config = dict(
    hidden_size=160,
    vocab_size=4098,
    hidden_act='gelu',
    qk_norm=False,
    lr_mult_o=0.871,
    beta2=0.95,
    decay_fraction=0.584,
    dataset='wikipedia_en',
)
Each number is 500 + 50 x the weight over its row's rms, rounded and kept within 0 to 999. Layers, rows and columns count from 0. Numbers have three digits each. The size before them is the row's rms in percent of the matrix's.

# up: layer 9 MLP up, 640x160, rms 0.135, rows 34-76, columns 0-159
# down: layer 9 MLP down (transposed), 640x160, rms 0.154, rows 34-75, columns 0-159
up34 103:466536516521472418478605547514514511532479577531498432510457556500433396373459503479451439517440466556469545407566459489459466509517571532444498445527510469581465520461574568481475554541587514533453518501478470564508522464517423472557460515570411535564490498507486540524488522582546558537496495534419520458599414509515472495520555401472486558351508525501441405531467526543534458568547479480480470518403494467480485624469560491588509606437411547527531495597518486508560494558458502
down34 113:462551487499448567404607477521558545526465551521471395522512453504551411560568522443449538456506511463488571513470521457427545558472575527479455511499467476597481496468505482391444417557524530573463491495460488450499424459496409441553535438578593515409465559412559510495542484458477460518466520510474480569466472465559463507466554483639538526507443450488601451578498550449492511574508474567584536519464440531464609484473421479524476533432510504537520607508541529540484514490529629
up35 096:430576474472505433408477409465585466463593535439506506454465446483398423475446532522506488521509479475500502510463485484442558530505542536550403481524463548464567467523528551405578539477472460458520480503477499452561416464489492611559526480448429494463460458418569498472570505523361472567549499489492510511437499491487503528551563512521485577459497615475507476547546505432459361498554495453489542508503544561388523487460593577497565499559414563403528468580436526458502560492460431
down35 087:533498445542528391545519482493420485519424494553461479502500490548586584566433437469487488490530453533486534477591575425464426446567605527519423455489534427480488548570409558546470416464583517479416537532490451487526528528534573460507424591517488486574483509558452567538484574438525495463550414406563510448519502513490354511536474465483522506560606496479442545511444546491585550533455488524428380500456394521532490563476472445530500508427492551525469557513555500486464537508544557
up36 099:373459500511435454428493448465535499456415470466456550569427519566553506501565412597532469614502510504427493554512559535499470543441466560460494399452528496455512577576523482533450481582448526463467482503467519504569551445530475581516600378504518559509514392526485539458454631548496516575518538507459476457497472537430462412502485396536479531546504416415481534565472591547545518464488539540453533551508563564569496460491561463539484517460470534500500457560471495450477414471415481
down36 099:537540426517401565468446419356530491522515517523464525537574564530502468491463457516482461613463433484526408410512542486494571490442561559498627542531511445556527529488541557474474568487434519505441495557527433540542565482490404470447504522478471492580468574401509537580642500435525534550514519484598558447487553539465507469473526501582493564516510558523504516479496389522491441458485492512529500401560522482571399566476428466556515540488486548542462452537473455446527574552536458
up37 095:497479549525468510490537388499555548451430442435471512589511590461558429502526510534493567487549482449614472495564489600454574552579520500489578454628604504472456569473494491532458532567534493419407533435486440470483446495577494481513505449459498534491465496569548457437488512495530502516411572516409530509480496465451513420428583503558421480499507567491518322569540478461518439469473503550417493417521517488431521542528481530556533523526555559519548527507532408561519429469501516
down37 111:602434505459479497509454486454429417508503564464508525450453489529503529502492488478412474447470493629530521502506475537435429686598519540595538540568490510533577471490498488431556567470558448451529435485510443468558455460528526497437457495569487507604508488479450602440591451501577485595482509549499456535546567524485502472419549509523505479527564490533518487523482553536519563526441435564523553522478443549432412494474515419521456393571480524502556594495440395533555493502458544
up38 091:582523493410475520444452489481575534455543532542482535561467571492474434468444529456480622529432537494489563467342472478532431575654496435489521479428434563528508521453479462571486572547479547578453514469526487455496470507530554564543479418508429568504458391490521498549524511510489490449441506539495572424466434582530555592464451464453406446480558539509613487514466510506495387505591500535595578514563493524530526555457512509554434561488506471477474434467482451501466529491531522
down38 098:480435552466501554522470482522538523494402482484469575475550536501602440449376459575562443456435554542492561549576518515486440542485343582524496457516595486432514502446491479511471501531451585508566450510386453525527508521421449474517530518522585482445409517432556616576520455405541497549565491380482549473497456466551505510559508487609541555511531438509537553501502468544487574403501547498471536577544489468465508445502496497454499532513430511435465525500572565503491490531422442
up39 097:439558457559414488533496412435505552560440473522493535605433474471387472490627495574493424448412401561488533470497490478551553547500473551529475546498614525530564576379476404497471416578488538406451430434546519520461442494571507536529470574507525528558559413527488481526526548499491520414525477489539559457510518540516495535513484513488481463471572542423512506512428486611482481544489478541510444564547466559547558537441480475484523577432460488536497513505491608478473479444438593
down39 104:496504384471543502553447489504470491395624463500537512431427502457552546535501539529501543502584524521455500477557560462463536539492548463406458488421476545425481456453511528484523541501500384413476484458479526439543522463447555447414495542513509496522556380514493518426501561468476425509490496603479477519490499593471542439412463505565562506447561546478524522555503576574555511500494454471594521430467556460400484575397469522458451410450538512578515489494568506428501400526529385
up40 106:464477439523556547576503464474477486486579496516404544532349560499578551394454380496467512474528415483464443557482543457462473407513436388480533462449543494477420489498635399483505498507581486481447489493593490506499438466462445512533486553523453415519509548539470503442562551476455457506542562433479426485438453599444461524536419450474497515405524458480455506495524496572513534492479454537448429493462413480477535485534505610479482529553481579442442472471508527521419481527458416
down40 117:362484592565456550507507490583510439598503472481573501397515527532419525524392454641556477437583525415558474433413407446580424547549546458493526543453535493466504421506370522459487475433492526433491559483459512597431508470411508436467482434525475498464508493556515566518501531511445490508490481503542495465527436443498442630464504536507547497527532438529443501458498499559505572488572479432448542475425555540425527526552490556541493512545428472499512501512477533505568530495505546
up41 103:492484455404515558391476518541592526444539483511588494514506479415579513557513523564550485462596535505560580568464442465496512531475460499595551486557451415537485526541573546511511475541493495508470527473487558498535557445462494419525592489521607387536479514420602473471503500536436479456456457551490435462475489527509475376404479473503511418518568578480493546497544511460446516440530416429514490494417514584521485563401559449480506464514486442533478366456471505511531531576565580
down41 101:524501443461519556477483523490483523457465567507517512480407426544545582457444563423538491628413511467482568554459600465536446527561478500474560484564511510582529525550491476459473487555446509504446486464377504465520487464491571523433491451497389512517464494558377513513510511377574576545526500494484503523403407432410419469511484489481529511429577566496450585624532495501534624502485502542550486373542529561516491464506489529493395506445475523501472532522468538539563495518470555
up42 097:534524563548491537514486564454507611425461481477474545565556515423539483486412592586542524514455501516501479469500501475376394501478562441441515518478543392554561543456514454561504603450478515566549553453500441480557443513474578560447481496499502524439469512440438482413510570396486504485392444379488523493504507443459485557500507529486434465473494505474592485556473436478440465485544591440432465461537548546507506505505440564516478371519492373471523513568518572513463454438487455
down42 093:550487478559571473418562490443588441544579600488517532563587452471452472418505589461456521560514507407515488507514537534505558417548520467467476458475398452463438574520477482467422490526551452462570427524532519527447529429453498516525486518493535444438506626579415537536437545465552547467505396464487527539521532538418476444588534520562527503618475529535473544469585527452385440480499475446431577528430496464483518456591562474485567456501461562530482507449502463544544524548425491
up43 090:416508532392431566461516476515514475460547455576504502504475545534487484492525497568535441513433454570522483433531492563566492427455427618475471496425487536621424551461401471490490515502553540502498562487563438470516509541506483560604467534456475557491533509568510529451453447492444519509600544591473493427503531496461487532426448502532602557536535543555488553411497477570547537524460427463566570543455418510447604476478571597562568411513530451489484521430503454515457525550594427
down43 090:541514466488489451557507531591521562526547556439587494535528467524414507474472450566460520537452453449491454575577510484488492393588536444503525448543448533495515603480477613506482554528502483558587434561615498527475515569528541500458483469462491630504545450504501453574468537485439497524447520551422526576453533523402490543384559486432443501501394472482476512586479483491483438415544458528488507379507427402515517512523513527406476492501549451418510564568492490454489456502486603
up44 097:461523588519533378535460585357537409502477607469461522585528429489464483529481538511440541531547488480443502491477507533532585462439554566514501409514512467519446501492487471520532542485538411529518452499524460557429488476635462463532502418451598460442533516460497477635569487538558381500495499459493565494501448492529453562524464429517573568511541551549517540485407529569495415550488418535486465555419457507447552481470410545506480382523496518565524524489476539526550503511536542
down44 096:534487515506478542528558538412526477538447458437470459505500468512602450492562459567506416495510474489451571451516517447573542450546419548492463449472504515559528523452469468451519515509494542440593484445482557467494471540481571550550465537451522534526462437482589477524552542549351571504345516475610548476426540470421508502493548490560545528598407569467501526516499613521490508550533513427547437453479599472475531535496581482543519418519487431493501435575500591645534510499501519
up45 097:489532570552423541588476428428495478449536428481578510480573534445459551484474456501486524481536446471536569548488465512382526528576573387501423426521471523431422537489478539495594568546519451471528503520539438518502487482534527528423566437572426637505522534429481458503508503511585512474565491482472489573549484561572434488467453461453403457602600425533458420483519526519427441542404572435471530514467461477500461518489539484457546486456500456531445464496432543500559530599437477
down45 096:442487473498473536483557403554510493415448598565500465475461492491384614534574466533484561451514480462564490526594410569557497444499537388496475468353465531524530426518464478496460502507465496512364503520479481493439496532472540506458447463510529464428509508468432482519594498428447440499420530497449499525481471553464549500523573517629533421519519500514373482530486492459473565492530427422535480382481546470558492567463474522518496435570455417452485449534405461460472485464498471
up46 093:478474494522478524544480554438511533436491515495482497454485502603409418486524517497436419482504536505454489541472498480519534492517456572439532526471514507500414393472611424587559458464466461379530449456539453494393483547492435567511527511477506613584454509497529480513395530564485507538471538498404479512442471435531474448524523519413523513543478492572540470582588529537518430450516437516517542521483402487570600640442514481610441434524419537595491512506441432458460476528514532
down46 093:433533475490477508429507508538548446504512476373509565561504577483481538513500463504514458485449522488499578494525487433604596407432544497566500564474575566510456500499378583524444525495464408533507555484468609605500630492487429460534466377543542412511468434571498503539490535533421480472607447488507450496449506478497490483577513497421560478525524502512473422545536480523491458595529510454501532472421508565451523492518486534484452528355550505421604432446510484497511497461516527
up47 101:535424530518472478474481526536500521474473495456542462446503486473494441517496436441600601463528519407492624532469496461385474508502485522565541466483485512451546547473494443450502461501554548489503568441514474511573507541519405458481501439530492450537403505411516504387529488522469517470545485556506460493433561614445559535446525485439493526509527449492522503490498489484497471474415569570403466568521571328532507429495511525579538470490508480412400585578413625562551540436467532
down47 098:472545436578555594457444431499476450583547485604532445463557423634466436501437466500430489444549461508492487539497467514481534474544543399478396501535529464453411560509549525438523503477443517551428471450517485553626433525540482499580504457468394449533466450523478503605577509469473500462413603558429577498488443545474400539544519484507529458490575468550430522446507517522583474468475551449547599443549536553500491511438422536504561479492495520520462476434504472441529525519502554
up48 101:482491463442583485449526613533454561483545530480471399457545533548486407495392554437481384484545446501452514544418499481506575543487510456438557502469578512556458496432467477528509566505532529492492491476544528509568461446453488422475554421562547476516477440524451497461470458463428543478467524469505490486552462546524429614545559616532445451548494432452383559441550481527441416394532472572538508507585540465629512459519547470500577495510472511516606533463547565503564479496494564
down48 100:542539524437471481561461455487487497442417452563602548552501482572502449460569421657431581543431477549504483487485473525469492547572523551486485492490480477432466490446545439451498507527396440531460626435482490541522492575568481508537507522536601525516540532403447535400559569504476547473413417460418498518506579437486495407516518502493522508461530597558455457515521433526446512494516650492466511424487421521513499492509529479522483404501532470514584521492480518475588522441527583
up49 102:549577534556504605535520533428476552514395486502567520472442455440562405451461420525560479446589517486482527548556317485455394459525496503526428534604500486464537534521444430527520421454530483522429508591634402487556435560557481545568449602490499487441515470458507426525493472505557521508508470560477429537456499441490506426470428511499396507454578535444490451424477471541487559451438504491531443451526509538448538484497546387516485536459479501517481483520526529503523512517516514
down49 090:517456597600474482523570521452481465516463553500601506512596517508529577542491479511544545454426457555420467514485525497517498511515373451502636377531563504559453471470517447454439542545569520491434451413518538542519535568525446488508499501575525519521506510499528507486517501462441480447556477504507567532465550544518564435488611511411546460573483487510475511519590485414409452527320516522498422530451551475468457570534453558439525555548583438422521480528498445486551518478434511
up50 107:479488548450454511489512554521557531497438451548503506549518537531535467482441474496551468479483413472416515531473410526506508379474535540491518509556436482409474550372436370501455564425478502444446527525548419487426533553504377471577531514553408450566412502487468512500472541567506508549452458550623461451467435565463566546417478475483471526518421469454507435521441468474567447447472538483478428547464481636412503452540483519504523483498428488446432469441569536434506561540458500
down50 102:453478424443485538560594505389494465515558427517445436512540503554479473575621544458477421551475416481474443553458532436541482463468539470511508508535442486514462575541542536445509489536421527558520551439462482570535579436518452439498603425490477532514573507573484462530559500488537567481455534584526520582354498491446445444488509479445514460509542544417519520462433505440522548560489450483492506434562546526534550597495478490567454506401537512446421487565497596558572549554442426
up51 097:509495473542547569503540577552388543590528509470529506487503533497497509544483524445576504549497489443519520608471483586387489490481510447495402467488524567579487488449511450439517397542523602580550472479442493523478446500453463492454459540469586425479522612511444524424463519513540508365551493483520500433456624521498410514583492508491573585497498521509486514501551570574451484594526506551445556550436510494460631443485487487553521439487401543578469590492501452498559508484469508
down51 094:452545454614499466459499520442551507561497512474429453434512554430579614472538513450426511427448436534455551446552601443623473486478531540441476488566497489497524442529556419476514437467541436523580488553400445586461555493469494517469532437472482458503515402502593522593500483547480516524415409511477514493470493584511557469474481540471495458373545507548524525487508459450434574399388516540518475592496465449583479580530514430496487513533436493524510496556507471594454515500523488
up52 098:392482525454466463484500539568562425622536577523529497535567589481624511492447518502422445514598464578510475532524409567491493530428546450553480536499413494453503544462499577504449500523603583504506497423517530517566537509497430502512500506577408494487552571458456470423509515520437512477521607532478485446553370498521411567498461626482502517525477405472400438495533527505547560493550465484504492465515535524550544494543489504417554455514444570474476538522569497522512503422448579
down52 091:560504443533489543496468557411495476467448472475474360482465496474500547464466527530426504491509549504551519515459526556549554477511589488556450446444591442552513543471444507541537469512431438555511467588564471521485426420445537531479462392564427516461403586503558500575599403550422465523443523414534455498562611512473529462547545427580586406563542496492468561479496523539460529593467500456529469458553492505463431472521566524542524471421574452483452486534604512499502512414493540
up53 099:543531489482425527463438479584535470496580519496464569450490519539558435463555449404446535437424461528493554577489569536598462505458527396413509587595557476575490626446425466486523517496488466567574385482573438538560515556442506518628475528602491444479460479477414562510546545477529502492460489457540517449488546438459447514498468519551472431530468439479407461517518525553567440530545426506500603507533475533512518486536570518565533472440447537451501545534486526417479506415512500
down53 093:437540461568556565526455450509421456551538513464556409507543422500508447537480517514553560484419527510496557450460385558458500525514497591530520558536538446531529538413553477482536452441461409442499422491454468596523449605462507481493395445526449477542469563477459568452539511546565528484443625551521534521500484549440532452524472603573595495462558446507486492468456513555422475496533563561558553505444418588477423468526556509465482457518448459547551468560434411543508413482547510
up54 098:504384496408510524516604531547472584528448559471524478546519405557526504431556497492485532511497520581457504469497541445572518487436419482452487483479544509427587556428497469505478494411444464582523357462490495425456479496547538518399494480448473530419522531458429509530527520565388424577336447502584387490544521436486574491483482565487553571516401468464524569433540530517504499512466476575453472533450505491468525455432517470474495519453491499529565567526534546472535512473543444
down54 098:442393580498535425570503461573371548572499573521554509454451499529438523496520458438513490525501453549382507470545483495505436514438564491525572483400536516432563456425499446453497567553454430525577539498510567463486475404518493461569471453469486514471530545531606489407473503510408586460481430547462474514458532455445448588482538527519613448422464532455538569516528575540466477479567481415538491505467593502590491553501490507434472625468526493522460487455517425475549516497503538
up55 101:500541474488470520493545451467614418434404478433493512521469479447450494484482503498507498501534533538460474542522529429499507455502377400531546548528503567463539512481508596521560527534420406452440457534570456591512520521498523532424537668531557513570510597505546524475439503440538576483531465516543535520500421452553533445560536492490496491551457462483573581561505441476438480480523517479415574471526449426495473405407467553551474397339501452518495462522500488521419439514517473
down55 116:525505560399602481487536554479433600462452460497447471454569488430514542496550479480433550496462534488685545466557484499398439512497540497482501528541420453586534477542548554516490468548527466475530369532453499448556466557510480511543533561483469494575514499464513514440464551529434461496435485488443533549470569587547561379543458465545503462586489559489476506541523471548479493486481532400473534505502475442458614433547557538498503565532595498505460378523456492450598502483547435
up56 098:483520461527539586481597498499450464542491588425480545589433507511532458513489483472472554548552527507494565487542557449553449429485435537464478602472437420461478565451503460449549473480535488491409566489518505435581543559517484552526429571563431403502573531415493453438545509591561491531548525521487450501410411494534503571521519556457511584528618604461416425492538543444498508533354557512530503457482491484517484427461556474442459437498443492533539512451522427571444476534496559
down56 103:497472590507602542513590497495508532486472461542510488574583471444455449509434601508518535447520562577395481451447518461543500461527480506472580525432416481487383504445448574448559458537475525517471508570548483527500572593430596531487516548517488484504532396484485510448529537580519475465467488507535504477382457479486549482473566428517514501458421509437538538378516510528471478529600537489628436493512531488468572429519521484412424487538547415523535527570467549556507449580410537
up57 100:558536501441519613548548469472532523504520451544501477501521457548554468491497433524431445570485511480471520438513490510568517525531477544515491473610508508523537571535473507542459390464439473564479486405406565538458541498596524426456391464486549530443570510562474491477486554472489556507478426608495566466540481582456537429410487495385504466509442458568415435437548547486491485528435430498537521438424419480424514443560424544566403419483529552517535500378477559557503542490552521
down57 097:491409560451524523550551521435542561463494460472462418526582541485449506520461543397375562530452480575374510467462436534506462475411533553496553487505549461469478519503463473471456475575451412544551505504417579501470560483517506555536526543533499488451527523505520494524492505505460507507580541595465495505629483443567419518529514534507489502441466447400507447548561595577587592487552489583527512473553415443440450498524480485557484486457462489554489539391605398572523503495481571
up58 098:492524494478478576509529450519446421449503484509529528494494477462449546482405406430479515454544520491388497439473521538483553445448542428565546532542443508510511479460505470517547597425393461609477504570532434493527537450510468538519459583449555496496530458531441505581426490536605482451446481477578528516469445579576496572557445525432515483455503490495456523504421407472546589525554487630454474536532465394601465547496476504435465519392445414522565558488545511511542489584453435
down58 096:457499533575455504530519551464608545485521447446539514515444464485396565488564555622565549636554517514477520564617519584417495522524531418451410537455476467458495512500480607474506417466536515507471468467542494477588536524465509563526456496458458465490485453543488479437458448510473458501451439558502468497467591563556468448469517495539461538495495478482591471437524518641538425504380507491471480518502514536427508504555546603549530458539528432439490393453440501509518492599429463
up59 094:434574394535437495409410488538514493502423564510502577458519583516524484481537579491535505485558457507446489612464430458438593601451556577373508554574438448503559500534443524507487453467563488492418408502466432534540501472628508535486457506515326507554536454488514526466495521559558432436563506543449515463477514609489479534501462558501456512534505536524483489500474519495538474531576509487522502416494480555484478444449493429507385500574475497470514551466446467508565435567504479
down59 091:463530424446495538511446533555534459540467538471523483598438458531478555571529493586454471460465452425538568556517393538444466433502533550517546500428385469513527497404553495481458473456443544483551501563527461591546522465498530484495449456394526488525469449508477445472429485445513575439467501494551448397599478406599457544551573378485483557534497541457432577474562490526499524474459472482443446536549471468412496551502537546489512583590482497481568422596544491470480531480387487
up60 099:559510601481512437472502508488546505361463512432496449568523575593487509552576543457471519524506434487598469450467504515396573498537454445484506445518488338519430396587526515522554433507524495484580512459522418533457525451577494517540456464535524533583421450459524493486469555493456466385504472513481541519524522484553564440485437492535472441486523483529520404532561406471579564541537426442403527459515513526555501453572462446540424503521428482494479490422480562421549437504526515
down60 102:473488437522388517502570486522477449568568478465504509498479451492470520440450472459487507463510523437476567502495470434508406459424416464509399576523408549504535504430469531538576451443508558444527479432447575556474464514428449519477467473475468452476520521562573501435507464446495361485498535582527436539532423487563443514441536476409516501455487430578457485405540450649430430454482539519542513410564575506485557542535596498461522566557520597491602475484547505525495480448517520
up61 091:510459484508472508503545414469519626491588431491561462571556419588527523561572531537496586557515445522488478462462494534470498480533547543575527485511557381494469475429529545492519544503504482430548561472493369556377502480569478528515533437545574486517571418587396542484538505521364467491549428471403510493544499485531411502471495450567431450471500514485472524490515620486484569508515486486443498531403522582476408531508443568500471428520498506558568435444515490494526445546498473
down61 094:532421443467522500428453511577442461465433537601491532481513468556584559452579526479539487503372484520521433555539462505523461479512480542506479497572458533472487537458517521477458513498498432434431473521550561460519475443402570525523450479477536502498435572474440494466543505443500413483539488466508456436534539463481541612537505463425606582534468462526489490439516462476417537572417479597440423474530545584462512553592393585505458494481412488546527518478608473480519335506519490
up62 106:455526466491608486440505619516561598430446480526493524531444554447569406439659523520499446460538416533495479534401528522429456549523462538546524517451515580497531597460555503580552513509449468451527549461567487537514498518502526571436481448519488497475481431505545503521385482621541509558509428608569511477553410463577484495461476487455526536481545541557578569499518385460550516538442452528500528481531450521520485520422503512536545486515578443402465480474444583516527483490545516
down62 109:403442533546549579445595554512475470459456560477493502516535571510551410473481473493530567463482511435412517491544412507555492623496502525409438512525468509435484487502485466432481471559542540606478538558517473597490564462497488536453423440556565434406530460505510410474535475504565553474518547536489500487465501490447477474479452484496542487450542543478598520529472456576483613486568457535471489560474446477544541441535456515495633412535483622516600567575539533574579478495474427
up63 103:465476519567492432511442561513545478609410548463462546465505336501590506466504481501438524530478447594473453561483575443465475465531488423434476545597486448347542446503482474472563563472527468502509532503503451492428566481551532437516569531399599491460581519445500504477407565478481471512495503467506535500455466443445491576448425568454444485488505515514422466435455585559489501524442566460502543558491556481493605433524557535551534508483474461517603562531521533497488578457445540
down63 105:574495487477497605436550468442491460489542556470603637523439514487471434506513538451454510585483562467510488497573570422418463530543504536574482549610469491407518541472533511464480500509521488407506520506363508469556505497482416553488585534526436531497557546428583467487523512606580392500476489510531514485440464491442581442505470469480578525437509489567512486458442503518398441444596472523495540532514575460491458415510430459501533575490374489447498495489522455578537510487524454
up64 096:538444509472466469460378454479556511527445501550558538446581498554362471493490444530576501553530429527489615512551472480499549469469536527503449524522492548454507521456505600486489495447593508434492533471584439538566462536470411481587524411429468552459538446502535515500478484518518570503447511535464525463575556481478443476398522471518556457487518482477510550486487587480457479530608497411460520536509651540508551559481415528398473432505538576458569616420456539488490412465483509
down64 101:471478406516507521483482565460501466494568453516392447491445449495574536444499565523489596495503556456530553516530630552451525533551542513521524466518512411493450562480536513521441544538551487442564492539459504452506530413462516452453403513574465498537456430515461462459517540489490509643490511454508487534440392496469485483665450452500380490508468535446466546577554565544554472493515558539503585526508427462410579445513547522509526416553542479491363478567525452462471525571498467
up65 099:495412536511435466445477553439470510460524541365497467456552513377568440494469519533499562484567531601462546562567535501471494517510414401496508499553413426573507445489427503493540569574503459504508518456456503447497494519511489589532438456432464528518463471402485519530550520533435410472481485472488409474546573413465459434474498501512541513560400460437577447511479543436403501479616508466507486531484447559555604440485501475449483637522448505518498580502489422532521466466502432
down65 100:434488478512519525537448508490472442436527463539522524569478454511404521529528480454488408509461545567601477499549468576532437547515527487508393567480660529478484514435536489514477479507484481411516388575484486528511447472516499456485448485559516537506527568449402514393452543481460556473565530504488534496445583615496485461516504483484530511502583514521391540459408543498551528445478434589559475449443501433411487527534529553504524467498640483534480366535529526392459426507513544
up66 103:403478534454495471478463508490549435451441548558401513595548494447523392539599538588549472484596472497513559535539396473505332478518466463414482560535489503461651499440449549580556519527461510453453580489477431529466410539434547524390436545466470470495539518523551536459532533483572489426523556509462457498438468486520459548494511524451464489559475484526498420487514503605513477573509513532497499493482488553496478501534478456500588506536562469478414461542519512552511410493517625
down66 090:470435469476498521539506488559512446523495485499493539516497543439555447514449496484549493522446520529452488547544562635434493563474554411551511558474482523586486495438426596436551483440527503611497441435517420540427513436586508476448559522599581503495419588535608464557434392527515516517539547534563486523466467495604567456484397531577461552458519505459509513425479458467457531410495451466560496487537513449510401509465521564501560540455339525479492477460556558528488484516469463
up67 102:492469532591390539564541659508574531394585521472465386479460445539520533390491501540494482470571475448531543501569551508521517511447420514460457473559529422452533505416469512576466510491486462489527504489468533574444484600470435543559508434604598535495426520525495396446512503521398504455595494444547509442518534503564502544527510501515523498540469450464480539500545566410490435453510418445451490516422540517536488472434450653511486432544499464473487524479487482536545489526533533
down67 101:568569505429430572505448537466489416529547528533509405455510465512524517464487436466466486522494485381523538477488481440542579578484422507419426534562485546479450511518503519478384541461503574515536476448527433498480577512513510462545453561451538566567613497508431438472486586495436451408562396521429589504490456474437529486375495443532461528476498532503544540576403477556483499444554513590514521525465487479538448417510531555478622475500500539530526486528403470413552505534550423
up68 103:480507562452601544415474490513522565524503525504507520560455511525437520450449479547488432442453551469498468526484567494462517535477489412448551567606452451434448521442508483515498507511463546560573537434539423473458493508470537507565493541626522414591591556491403515477470565479520416483517482395502478450504533506453549498539480540484483578542487529504488521515597461473527447590503515488547502559502430541632580615460464399561571559490591489536444417514413485473476473579417518
down68 116:460380489566443538414438516542426481529502512539564532501547490470429532473504445504474492442580517497456492464498478490417605506410498570421531411415460471472382427515524530476518519548473450531482579513474455545518525563506440515639487505603498506485529473516526551489450582567407547529465474508457465533550510511426438466470540503512532600502503537574486558550476503487539582524489580407510480524544435550572539519556426483582416533516458604533527538431556524532614447465491504
up69 108:525581482554577502517533510523451536498503494489562469484533498524492524458569393481550506590571503508403511544476546546459564479501440508558439537486587563467448549482523574499499454416432560466529428481522515536589494566550495545537501470502505505510550426462460495540395562496513559467507532522499416520587527480523363529543555448516584623476511456528578508422532496383535559595502504442444452458490420511506549441489538527478552532455424486547538532423468550464534423380607534
down69 110:559550509463488539450490412464509498616457446599493565465492538512528428483487505478493546573428501540415489458503514493514506449356488420488453543530542508544477590460486550518523446465571443522540392486469505493499415451472497552568536450474515449451569576423544462511517429481518549609545493419536457479519429486460501436489512522610545473541558521454419440575425519497555506506574457579567501508469464444434390477515474463560417547439557490613550517449440487457570467537484477
up70 104:500465430521449555584542437497440527546473445581437486519435518608490471436498522439504583503467467477516591533582483508385524462416515566518559484524497474457439487575537506488444451462406588493546373433507464563551564515519485455578513487486520486452467511488570467530481553397469518562565502522527428555538450541560483488407394499430507586475508557550538461489559452550365522410453498390462528521534538589524481530442517483519527443513529455470556493513479545456469506567555459
down70 100:548411547468504565491457519534462502516479490469522503556532505513522507587545513553455480490470487396537557421591522569532482541534440584553444466510539383556456545537490520486415520518472535478524483536618525443460557506427549542514469547586451478483532432439413530507333521549490419534495477438506509500450422426512398425506415475428510497507525519485591484494508518499434445518481524546485518609420535424508486533445539564574571484524566544544537497490496510413506543648522496
up71 099:411516532526545555538466509489429604477463488513563547431507523506557546563505478536604533436516438456477573598459488446553481540454510492513585442546489473471510587423521481538545509448536500493470553538580498546457522552411485432506450488512456423561495467538528458536437537467572425477524585448491429479381533510498447480498415419459432443512507555506527439554590437473428474543552370475419503431435379451446536485532418489490465555484421585445500534543475541490495522458461512
down71 098:502382520589518590594435572500561488507463511439513537495514483514486549504557459541528485511499474468483538504417468526417499507480480562456428504522474509510613501501519499480522479454436429568545502507383594433526563398441460588504412511561510504474410461498508438524506545480533466622450513532609436456506402496472520529478511571504574497488407466431541550395502529541482402509556486553484490488470534488558508570435413507464513444457519579504480570529410544472571422498428460
up72 103:437457461474486479584426538469387517490483422483584507568528482484408476475487547623492558513463481373463446512563535519396482435461395486496498484435505431461485541517533508583508422506489532488549575510561570499526412539562451482512430533392465514546549518491505502521577496494439454490462447467469517553461461614447397525417557495576473487477463572481462495489491467452521495450460545430509523442588530539463456422450520538520553478492505421542517568487408427599540541530441552
down72 087:500425480503528534536514470544462390572428480529455531444544612557477528576501438444392527467411489520432538413513406489525518491513587584478539493556448604506540487459505545512481494525491552529574531446484410575557453426512426596464473535521563422532537510509525496502441559435573573550550581436516509428544499415532603568499453559571508540489542567513409475527493474438486497456405536455485491549480525450529573524534500571465434439466451498478518509514440493507465463391539510
up73 099:510459569496482377575476465510475479507543498429523539503555405459561502534593490548537470481494532434474577518471520416492426471544518568538376499439548500475560472521568490403551538564450417522480464492434430466568542445512486492455483489461488501536602551499524525445464508493581519545556407483590535484462455540519401453515369500443465633490463532541446550514499533471509408575518410460472460445480609511505471530496491470504552451544505433510496522454507512634424430495494513
down73 101:526418450462512523498522402571570494455480502533571465512507457444546383564459479508545541427440550469435453536522358504504523499656477575436431469465498434541483525481511542513589527490445578468533547471546564540462482468478538415459554471436423506484464593567546393475573521481454550509444614471521480473477572488500531458421572548524496560492472544517534570512453501487459476509534433485634484453527533443539560546447573525524485574480438565526477508498507433482507496433493426
up74 091:430415519558505530525533526483498513519561455451498529574463504602605536406440564566596518565520463518529421484517557484461509497571553485424522523500478418427490445536470552537489516476510444616495434518491515563569533422464491545496489432488448511459533463504477511453425508463502447504467459482558465422457558498480435444459356539517514429529464561440513503596528504559506482470407499532417474442524464431476468552515469425515526404505481575444522538470399481402581447535627519
down74 082:582525463493470479428443539420552483456442480510485447416473497442527502530491512433479475450546532448477535546456427424456472456558636559560440435553542544559492569518480424468438541565450485489378492417529597406508452478474510518487534569418459490491480490536464565588559508528547484502499484528536589484513441524621463498587461530422539555512532469478517446493574450521399434518442534354534480553470442575431401515457458481522507500546464540477544437551446463528496510496482516
up75 106:502474511432428534525553497525461432381443492531524477465520406516576510444525495497485484557477510484490506545519487485544473546494497442555526471561517440524453533452411437506490531511424501490419589400446423509494459431517567473540502583528534533453570424389513450582458488560435466542556312477572519448458437531462596469442480518524494548525458483489555528492450518412456545575510497441565593473487512507530482491543550554411454583509509531511538534435417518570475523498386566
down75 104:543430469504494496554542387532457510588537510533513476484463524466496528518462492552516472455547439472593511544536478470493454539426557530581533504461538489499489472558527420470520425456450514467570447553457534540511414425459503509461488471528533445505538502493471471526575458425476397500476404448480567473466554522440524536505506516515520459391517556419485563521594543489445433484534441514539484465526606521449608599522617553439466466529517471580467531485434393468361440621476579
up76 104:488425494564452553598609535565564396488567600487500421622560520591508481576540518465550524515440415526446537564491491454507456478536522459376554514459453549495493542498512523448549520498513458459512467508542428521431399541552495526463508531525552436473593585434496552515544466567460480526437521410544549491468551391541548451515393450505511453506486518488543502461529537514436496453511477527545475547522518549460464504539523551585554422513552428384521586527496501505492410505566518